config.toml
num_hidden_layers = 8
hidden_size = 128
num_attention_heads = 2
num_key_value_heads = 2
head_dim = 64
intermediate_size = 320
vocab_size = 4096
hidden_act = "swiglu"
norm = "rmsnorm"
norm_place = "pre"
norm_eps = 1e-06
positions = "rope"
rope_theta = 10000.0
rope_fraction = 1.0
qk_norm = false
attn_scale = 0.125
bias = "none"
tie_word_embeddings = false
parallel_block = false
init = "orth"
init_std_qkv = 0.0396
init_std_o = 0.0396
init_std_up = 0.0396
init_std_down = 0.0251
optimizer = "muon_variant"
learning_rate = 0.0128
beta1 = 0.95
weight_decay = 0.0055
lr_head = 0.00946
max_grad_norm = 1.0
warmup_steps = 200
schedule = "wsd"
decay_fraction = 1.0
decay_shape = "square"
final_lr_fraction = 0.0
batch_tokens = [8192, 16384]
max_seq_len = 1024
doc_mask = false
train_tokens = 126300000
max_steps = 10855
dataset = "wikipedia_en"
Each number is 128 + 24 x the weight over the matrix's rms, rounded and kept within 0 to 255. Layers, rows and columns count from 0.

# layer 2 MLP down (transposed), 320x128, rms 0.199, rows 120-128, columns 0-127
[[142 151 119 171 132 155 156 145 135 114 177 128 108 112 135 150 159 130  69 150 155 135 105 133 112 120 150 119 162 147 130 129 136 144  92 121 128  94 133 145 131 142 174 152 116 102 114 160  81 126 162 113 159 127 137  79 133 161  92 129 109 138 130  86  69 141 105  97 129 173 101 158 132  54 126 139 147 138 134 120 140 113  91 122 170 138 109 112 117 119 141 126 140 169 147 147 138 158 141  87  97 132 123  92 134 111 106 135 159 154 115 128 160 130 137 127 131 120 124 168 129 130 134 125 112 130 148 144]
 [115 105 138 207 104 127 118 149 156 157 135 118 126 133 131 136 122 155 151 154 117 156 158 114 134 106 135 150 143 104 102 119 106 157 144 131 133  78  96 102 110 108 139 118 128 151 152  97 148 132 118 103 133  91 104 168 155 132 151 122 162 115  80  82  70 138 122 159 116 152 131 142 126 155 154 158 133 106 124 122 124 157 106 146 152 126  86 139 103 118 116 123 131 152 150 124 181  97 146 119 142 121 128 116 116 122 116 112 105 107 146 126 124  87 108 134 177 155 140 117 159 111 143 113 127  98 110 121]
 [108 115 114 168  73 125 148 150  96 150 108 116 137 139 101  89 139 168 189 126 133 137 143  88 136 116  95 152 132 150 119 103 156 122 141 143 147 138 109 128  84  83 134  93  81 171 118 106 128  97 155  92 159 113 125 161 127  84 123 135 126 110 150 107 128  79 133 143 127 114 135 174 122 144 145 105 100 132 145 128 112 111 133 157  87 134 148 122 130 164 117 115 108 143 119 136 119  90 132 112 157  90  95 126 148 102 149 149 134 125  65  93 158  93 135 140 116 160 115 169  94 126 127 136 165 150 119 143]
 [ 98 146 110  64 144 229  98  86 134 132  96 147 155 127 169 151 161 131 137 116 112 119 143 157 162 144 143 133 109 125 115 174 107 102 142 151 165 138 138 171 139 124 153 100 138 137  96 120 160 115 179 124  84 154 145 106 130 138 125 157 156  94 128  92  97 114 126 128 156 117 128  90  92 122 139 110 100 124 114  96 116 137 153 146 115 127  81 163 143 164 120 138 140 102 178 139  99 123 135 175 162 118 127 157 112 128 157 114 137 160 131 135 132 100 135 129  86 140 154 117 114 122 107 156 128 105 107 120]
 [121 138 143  85 138 105 118 149 176 158 143  89 121 106 108 108 157 131  88  99  93 124 129 103 131 178 166 112  81 139 152 142  98 143 144 106  91 107 124 106 114 114 121 109  88 126 151 135 123 123 103 137 118  81 135  91 156 144 150 137 135 137 134 148 156 140 131 129  93 170  98  76 143 142 112 116 144 116 120 160 147  84 150 145 174 164 114 143 168  76 122 110 128  90 104 174 119 139 130 130  95 141 119 190 131 167 124 122 187 113 160 116 166  90 131 152 121 109  79 129 138  93 151 117  97 131  87 160]
 [118 131 148 103 150 135 111 119 102 104 121 140  95 146 133 132  95 148 116 132 133 115 141 135  72 115 139 115 164 111 128 122 122 113 135 105 117 144 124 142 128 123 138 162 151 123 113 126 125 115 116 103 111 136 142 151 145 135 115 117 166 173 183 121 124  99 110 101 160 137 128 126 130 138 128 100 151 126  91 100  79 173  99 109 114 120 170 166 160 101 154 123 107  84 106 136 159 169  93 103 111 108 144 179 144 110 109 124 134 103  91 156 143 168 124 114  59 118 135 153 111 128 130 126 159 137 141 164]
 [125 107 115 114 127 133 148 155 135 129 157  93 120 119 125 155 156 136 142  84 129 117  96 173 113 177 154 127 164  99 116 105 164 110  89 124 160 108 122 109  90 132  59  79 132 151 111 115 131 171 156 112 133 144 146 127 111 141 110 122 107 102 122 118 103 113 126 109 106 123  90 161 154 123 145 161 124 154 165 127 119 127 134 119 131 133 192 127 182 163  64 132 123 150 147 106 136 143 110  81 113 123 114 118 105 102  90  96 135 119  86 140 106 136  97 164 149 145 142 131 149 172 109 127 145 116 125 137]
 [143 100 168 130 132 175 121 127 141 149 162 149 116 124 126 114 119 119 125  85 170 135 149 141 136 133 129 112 121 134  96 119 148 116  93 105 126  95 133 111  88 154 144 113 153 153 132  89 109 131 109  80 134 157 132 116 152 142 138 181 166 177 185 134 135 112  89 114 112 129 130  97 107 133 100  90 139 103  75 117 132 128 115 172 178 141 106 129 147 108 145 120  78 120 150 145 136 108 178 144 105  95 107 132 158  84 162 133 133 115 167 144 127 137  90 118 126 124  93 149 114 135 109 159 129 105 142 130]
 [103 126 124  87 203 100 123 124 130 111 137 154 156 115 111 136 108  99 156 148 132 112 170 105 109 150  96 126 136 192 114 109 135 129 133 136 151 106 132 137 134 143 128 132 126 124 130 164 117 133 130 184 111 154 132 145 133 120 158 106 118 146 135 163 126 100 161 115 102 118 123 112 127 117 101 137  98  99 138 112 108 125 185 128 118 153 143 119  87 138 144 157 119  98 122 104 125 112 138 152 129 120 172 102 121 116 129 169 117 126 114  59  99 140 129 158  77 103  47 163 154 121 127 141 113 121 126 126]]
# layer 2 MLP gate, 320x128, rms 0.523, rows 121-128, columns 0-127
[[123 132 123 160 126 120 135 166 109 144 136 116 158 139 120 131 165 101 186  98  72 103 113 169  81 146 136  89 154 144 143 130  96 132 149 112 101  99 140 147 164 141 133 118 125 136 117 124 108  67 105 106  85 155 119 124 130 152 133 139 143 135 134 138 116 174  87 149 164 132 130 167 100 172 183 144 119 117 122 140 142 116 150 137 138 101 132 164 110 154 122 112 116 139 160 130 161 155 160 130 145 104 134 134 130 160 132 155 111 139 145 163  93 120 118 134 127 111 128 133  80 146 109 113 130 110 145 158]
 [133 157 118 132 178 170 139 117 179 123 116 159 171 159 117 125 139 155 119 153 123 155 115 156 144 140 148 138  94 121 114 138 102 121 104 119 129 130 166 114 147 152 122 120 112  82 103 122  84 144 145 200 124  88 112  94 137 136  93 135 144 119 135 109  97 133 143 138  92 152 114 135 179 111 164 117 130 161  99 104 168 119 142 102 160 139 123 115 112 129 121 132 128 125  88 129 140  97 111 149 158  99 147  83 110 136 118 124 127  92 136 162 130 135  94 151 157 102 106 137 121 138 111  78 115  93 144 145]
 [140 169 143 138 161 100 147 114 167 108 129 103 131  92 113 122 137 136 112 130 107 183 139 105  97 122 104 144 158 139 118 147 131 107  86 130 167 142 148 123 102  86 124 108 143 139 161 113 168 162  92 171 142 143 113 148 129 117 136 103 137 134 133 103 126 142 141 131 118 166 155 131 146  88  89 150 113 188 138 101 121 132 127 126 121 143 130 106 103 132  88 111  83 123 111 128 113 100 120 108 112 161 116 139 136 149 174 152  99 104 128 139 111 129 133 106 104 132 153 140  77 125 151 137 135 125 150 149]
 [155 102 126  96 112 128 122 127 184 103 101 121 150  92 102 102 129 144 149  95  84 152 160 125 140 108  90 111 134  96 114 115 120 154 155  96 121 105 156  97 149  86 115  94 107 112 158  99 168 178 168 108 145 138 137 151 169 127 138 125 131 115 151 135 139  96 158 120 137 145 154 144  93 130 139 139 134 140 132 166 118 161 115 125 154 110 151 140 110  84  94 101 150 127 113 119 142 167 131 149 142  91 160 119 119 134 115 121 144 130 105  82 144 114 137 164 141 117 113  97 129 116 140 162  98 121 131 120]
 [131 139 134 123 161 123 106  91  87 138 142 151 130 171 147 125  86 125 101 171  86 158  82 120  95 134 129 130  98 101 141 102 166 101 162 107 127 178 129 125 105 105 151 174 160 119 147 130 119 117  92 154  87 153 133 144 143 106 132 125 135 150  98  67  95 149 101 121 146 118 179 111 105 133 127  82 115 116 103 145 151 151 107  77 119 113 137 160 165 122 118 135 132 138 128  98 131 122 116  97 142  91 115 143 126  88 152 157 154  79 110 159 142 128 113 140 147 102 109 136 121 124 169  96 137 115 151 152]
 [116  86 125  76 153 131 149 107 129 144 124 100 135  88 140 134 154 117 147 122 135 180 145 106 109 136  63 109 133  93 133  78 130 115 115 184 130 135 156 105 126 126 102 111 111 146  82 145  94 133 119 104 134 134 133 115  87 180 135 150 132 108 112  96 100 181 128  87  95 126 144 101 124 131 150 127 126 162 175 105 144 142 118 146 118 137 135 121 127 101 172 104 118 151 162 105 176 156 135 101 117 131 143 120 134  90 146 165 171 126 128 146 108 129 138 146 142  83 116 114 123 108 133 122  86 137 108 131]
 [113 173 131 134 132 145 113 188 116 108 123 112 123 115  99 110 153 178 164  82 149 110 151 109 107  85 117 158 120 133 135 156  63 102 120 128 134  91  83 112 145 149 150 152  93  99 152 151 140 108 134 121 146 132 119 127 105 123 140 116 158 121 148 115  90 117  53 114 184  98 134 141 124 142 128 112 109 126 114 141 134 148  75 145  90 159 124 107 139 118 153 119 112 122 140 124 147 138 133 120 171 106  79 105 125 140 130 127 100 136 144 101 111 106 147  89 121 101 151 118 135 126 149 162 119  97 176 116]
 [151 139 132 148 126 131 153 117 116 136 136  96 118 123 156  97 129 159 155 104 119 148  98 161 119  95 137 185 115 135 139 136 103 165 164 146 111 144 170  92 119 154 140 135 160  94 161 119 157 185 127 137 131 139 141 146 139 141 134 170 150 109 122  63 139  93 139 117 105 117 166 141 171 144 130  97 118 185 132 128  94 139 107 117 145 192 121 149 113  88 130  96 125 148 143 144 126 135 154  93 128 146 158 179 128 136  92 121 140 120 163 140 121 138 127 135 117 123 125  89 130 118 120 145 136  93 124 125]]
# layer 2 MLP up, 320x128, rms 0.547, rows 121-128, columns 0-127
[[105 131 136  88  91 154 130  89 102 106 139 174 144 146 125 121 125 144 134 150 130 147 129 104 129 109 126 139 116 129 112 157 126 156 105 167  95 164 111 117 114 131 147 175 110 127  97  82  93 116 147 118 119 133 106 114 144 123 144 111 131 122 105 132  83 138 131 114 109 187  87 119 128  58 127 101 134 127 106 112 108 115 162  82  83 161 113 113 125 144 129 120 153 135 156 117 145 129 105  95 120 108  91 146 101  97 101 123 122 127 128 111  94 144 119  96 116 144 133 111 187  74 159  97 116 154 140 129]
 [136  61  88 105 115 158 142 152 125 114 132 106 120 122 150 113 138 180 116 138 131 148 117 127 107 140 117 141 102 125 111 152 123 114 106 114 128 131 161 126 107  96 118 103 141 160 135 130 120 119 140  69 129 113  86 136 100 109  56  70 155 155 137 154 121 112 169 133 151 151 102 142  77 115 100 126 116 165 106 108 111 130 183 159 116 166 134 162 149 131 129 137 136 146 157 139 100 162 114 156 157 137 106 109 124 109 113 123 153 139 117 159 149  65 163 100 105 115 109  88 128 109 127 128 155 136  94  88]
 [127 111 109 122 126 179 128 108 113 145 135 165 124 141 133 149 151 117 135  99  81 107 122 155 127 154 138 134 151 128 146 116 138 116 140 124 148 149  89 165 164 102 155  94 156 131 147  92 140  91 110 111 113 143 106  96 107  99 130 103 122 153  96 107 133 120 103 103 100 141 134 128 127  64  88 157 128 163 121 110 133 114 115 114 135 151 185 121 130 122 118 135 133 137 167 159 183 168 151 145 135 109 116 180 125 141 142 156  68 164 130 131 127 117  99 114 138 131 151 131 117 115  84 147 128 175  88 157]
 [165 133 175 150 117 119 147  88 146 135 130 114  95 104 105 132 160 122  88 129 119 122 126 137 170  94 150 106 148 155 148  79 118 151 101  85  98 109  92 113 110 103 110  97 119 140 169 108 155 171 154 100 124 123 144 164 169 113 134 168  88 104 158 157 168 117 131 128 128 131 123 130 136 144 124 114 142 114 140 154 124 145 155 136 162 149 165 122 170 151 110  78 126 140 121 186 129  96 105 137 143 101 189 128 113 151 115 138 148 124 114 111 144 120 106 141 129 102 146 128 117 130 157 137 111  81  89 115]
 [112 152 111 147 132  88  97 153 130 151 126 142 153 136 132 174  97 116 148 140 143 162 128 133 118 117  89 129  80 147 122 118 140  88 130 151 133 125 112 129  99 130 143 155 127 169 116 118 151  76  91 124 145 131 143 113 144 127  92 146  93 129  83 108  83 119 126 145 114 104 129 117 132 114 116 166 111 110 177 103 170 104 159 109  76 114 160 138 100 157 101 133 122 150  95 132 121 135  77 125 139 105 115 152 164  62 120 133 116 142 122 127 136 155 130  99 124 155 106  87 152 140 136 137  95 158 151  93]
 [119 146 120 124 152 111 119 144 114 189 143 140 148 130 124 134 103 140 141 133 118 122 148 117  88 128 117 129 120 142  93 187 116 121 111 164 122 128 113 117  98 113 123 123 157  94 122 157 139 145  95 125 146 146 124 119 111 155 143 149 111  71 163 160 149 136 108 134 124 116 142  98 118 112 136 127 139 116 131 154 132 156 163 126 119 133 151 117  84 128 109  70 111 129  97 160 117  70 134 150 130 139  66  97  93  93  95 127 159 179 104 132 140 115 129  80  97 107 145  91 130 141 128 133 154 110 168 112]
 [121 117 102 119 156  98 111 130 131 123  93 150 127  97 143  94 174 129  70 122 167 142 113  82 105  88 140 138 110 128 106 108 149 119 106 120 124 143 125 132 135 135 150 154 173 115  80 145 133 142 197 121 149 134 132 122 148 142 107 152 150  97 165  82 107 123 118 119 148 130 134 128 135 163 141 138 110 170 142 101 149 111 147 135 138 154  86 121 139  90 161 150 142 157 133 110 133 143 144  72 152 158  80  83 127 140 103 147 174 115 172 140 135 108 114 128 145 132 126  65 105 108 130 144 153 114 152 146]
 [151 147 156 106 107 133 150 129 109  91 141 107 140 141 165  77 113 140  84 140 132 130 141 120 168 122  71 142 111 115 100 143 161 146 155 166  95 134 105 135  78 139 119 178 162 150 104 116  92 106 100 102 114 105 135 151 151 117 105 156  96 155 154 118 127 107 143 139 127  83 134 101 125 128 104 139 149 155 147 111 125 100 124 126 142 130 124 130 130 102  88 130 130  74 141 178 152 140 145 123 117  90 115 150 120 153 128 132 104 119 109 147 126 135 113 126 124  71 132 107 150 123 121 153 134 122  92  73]]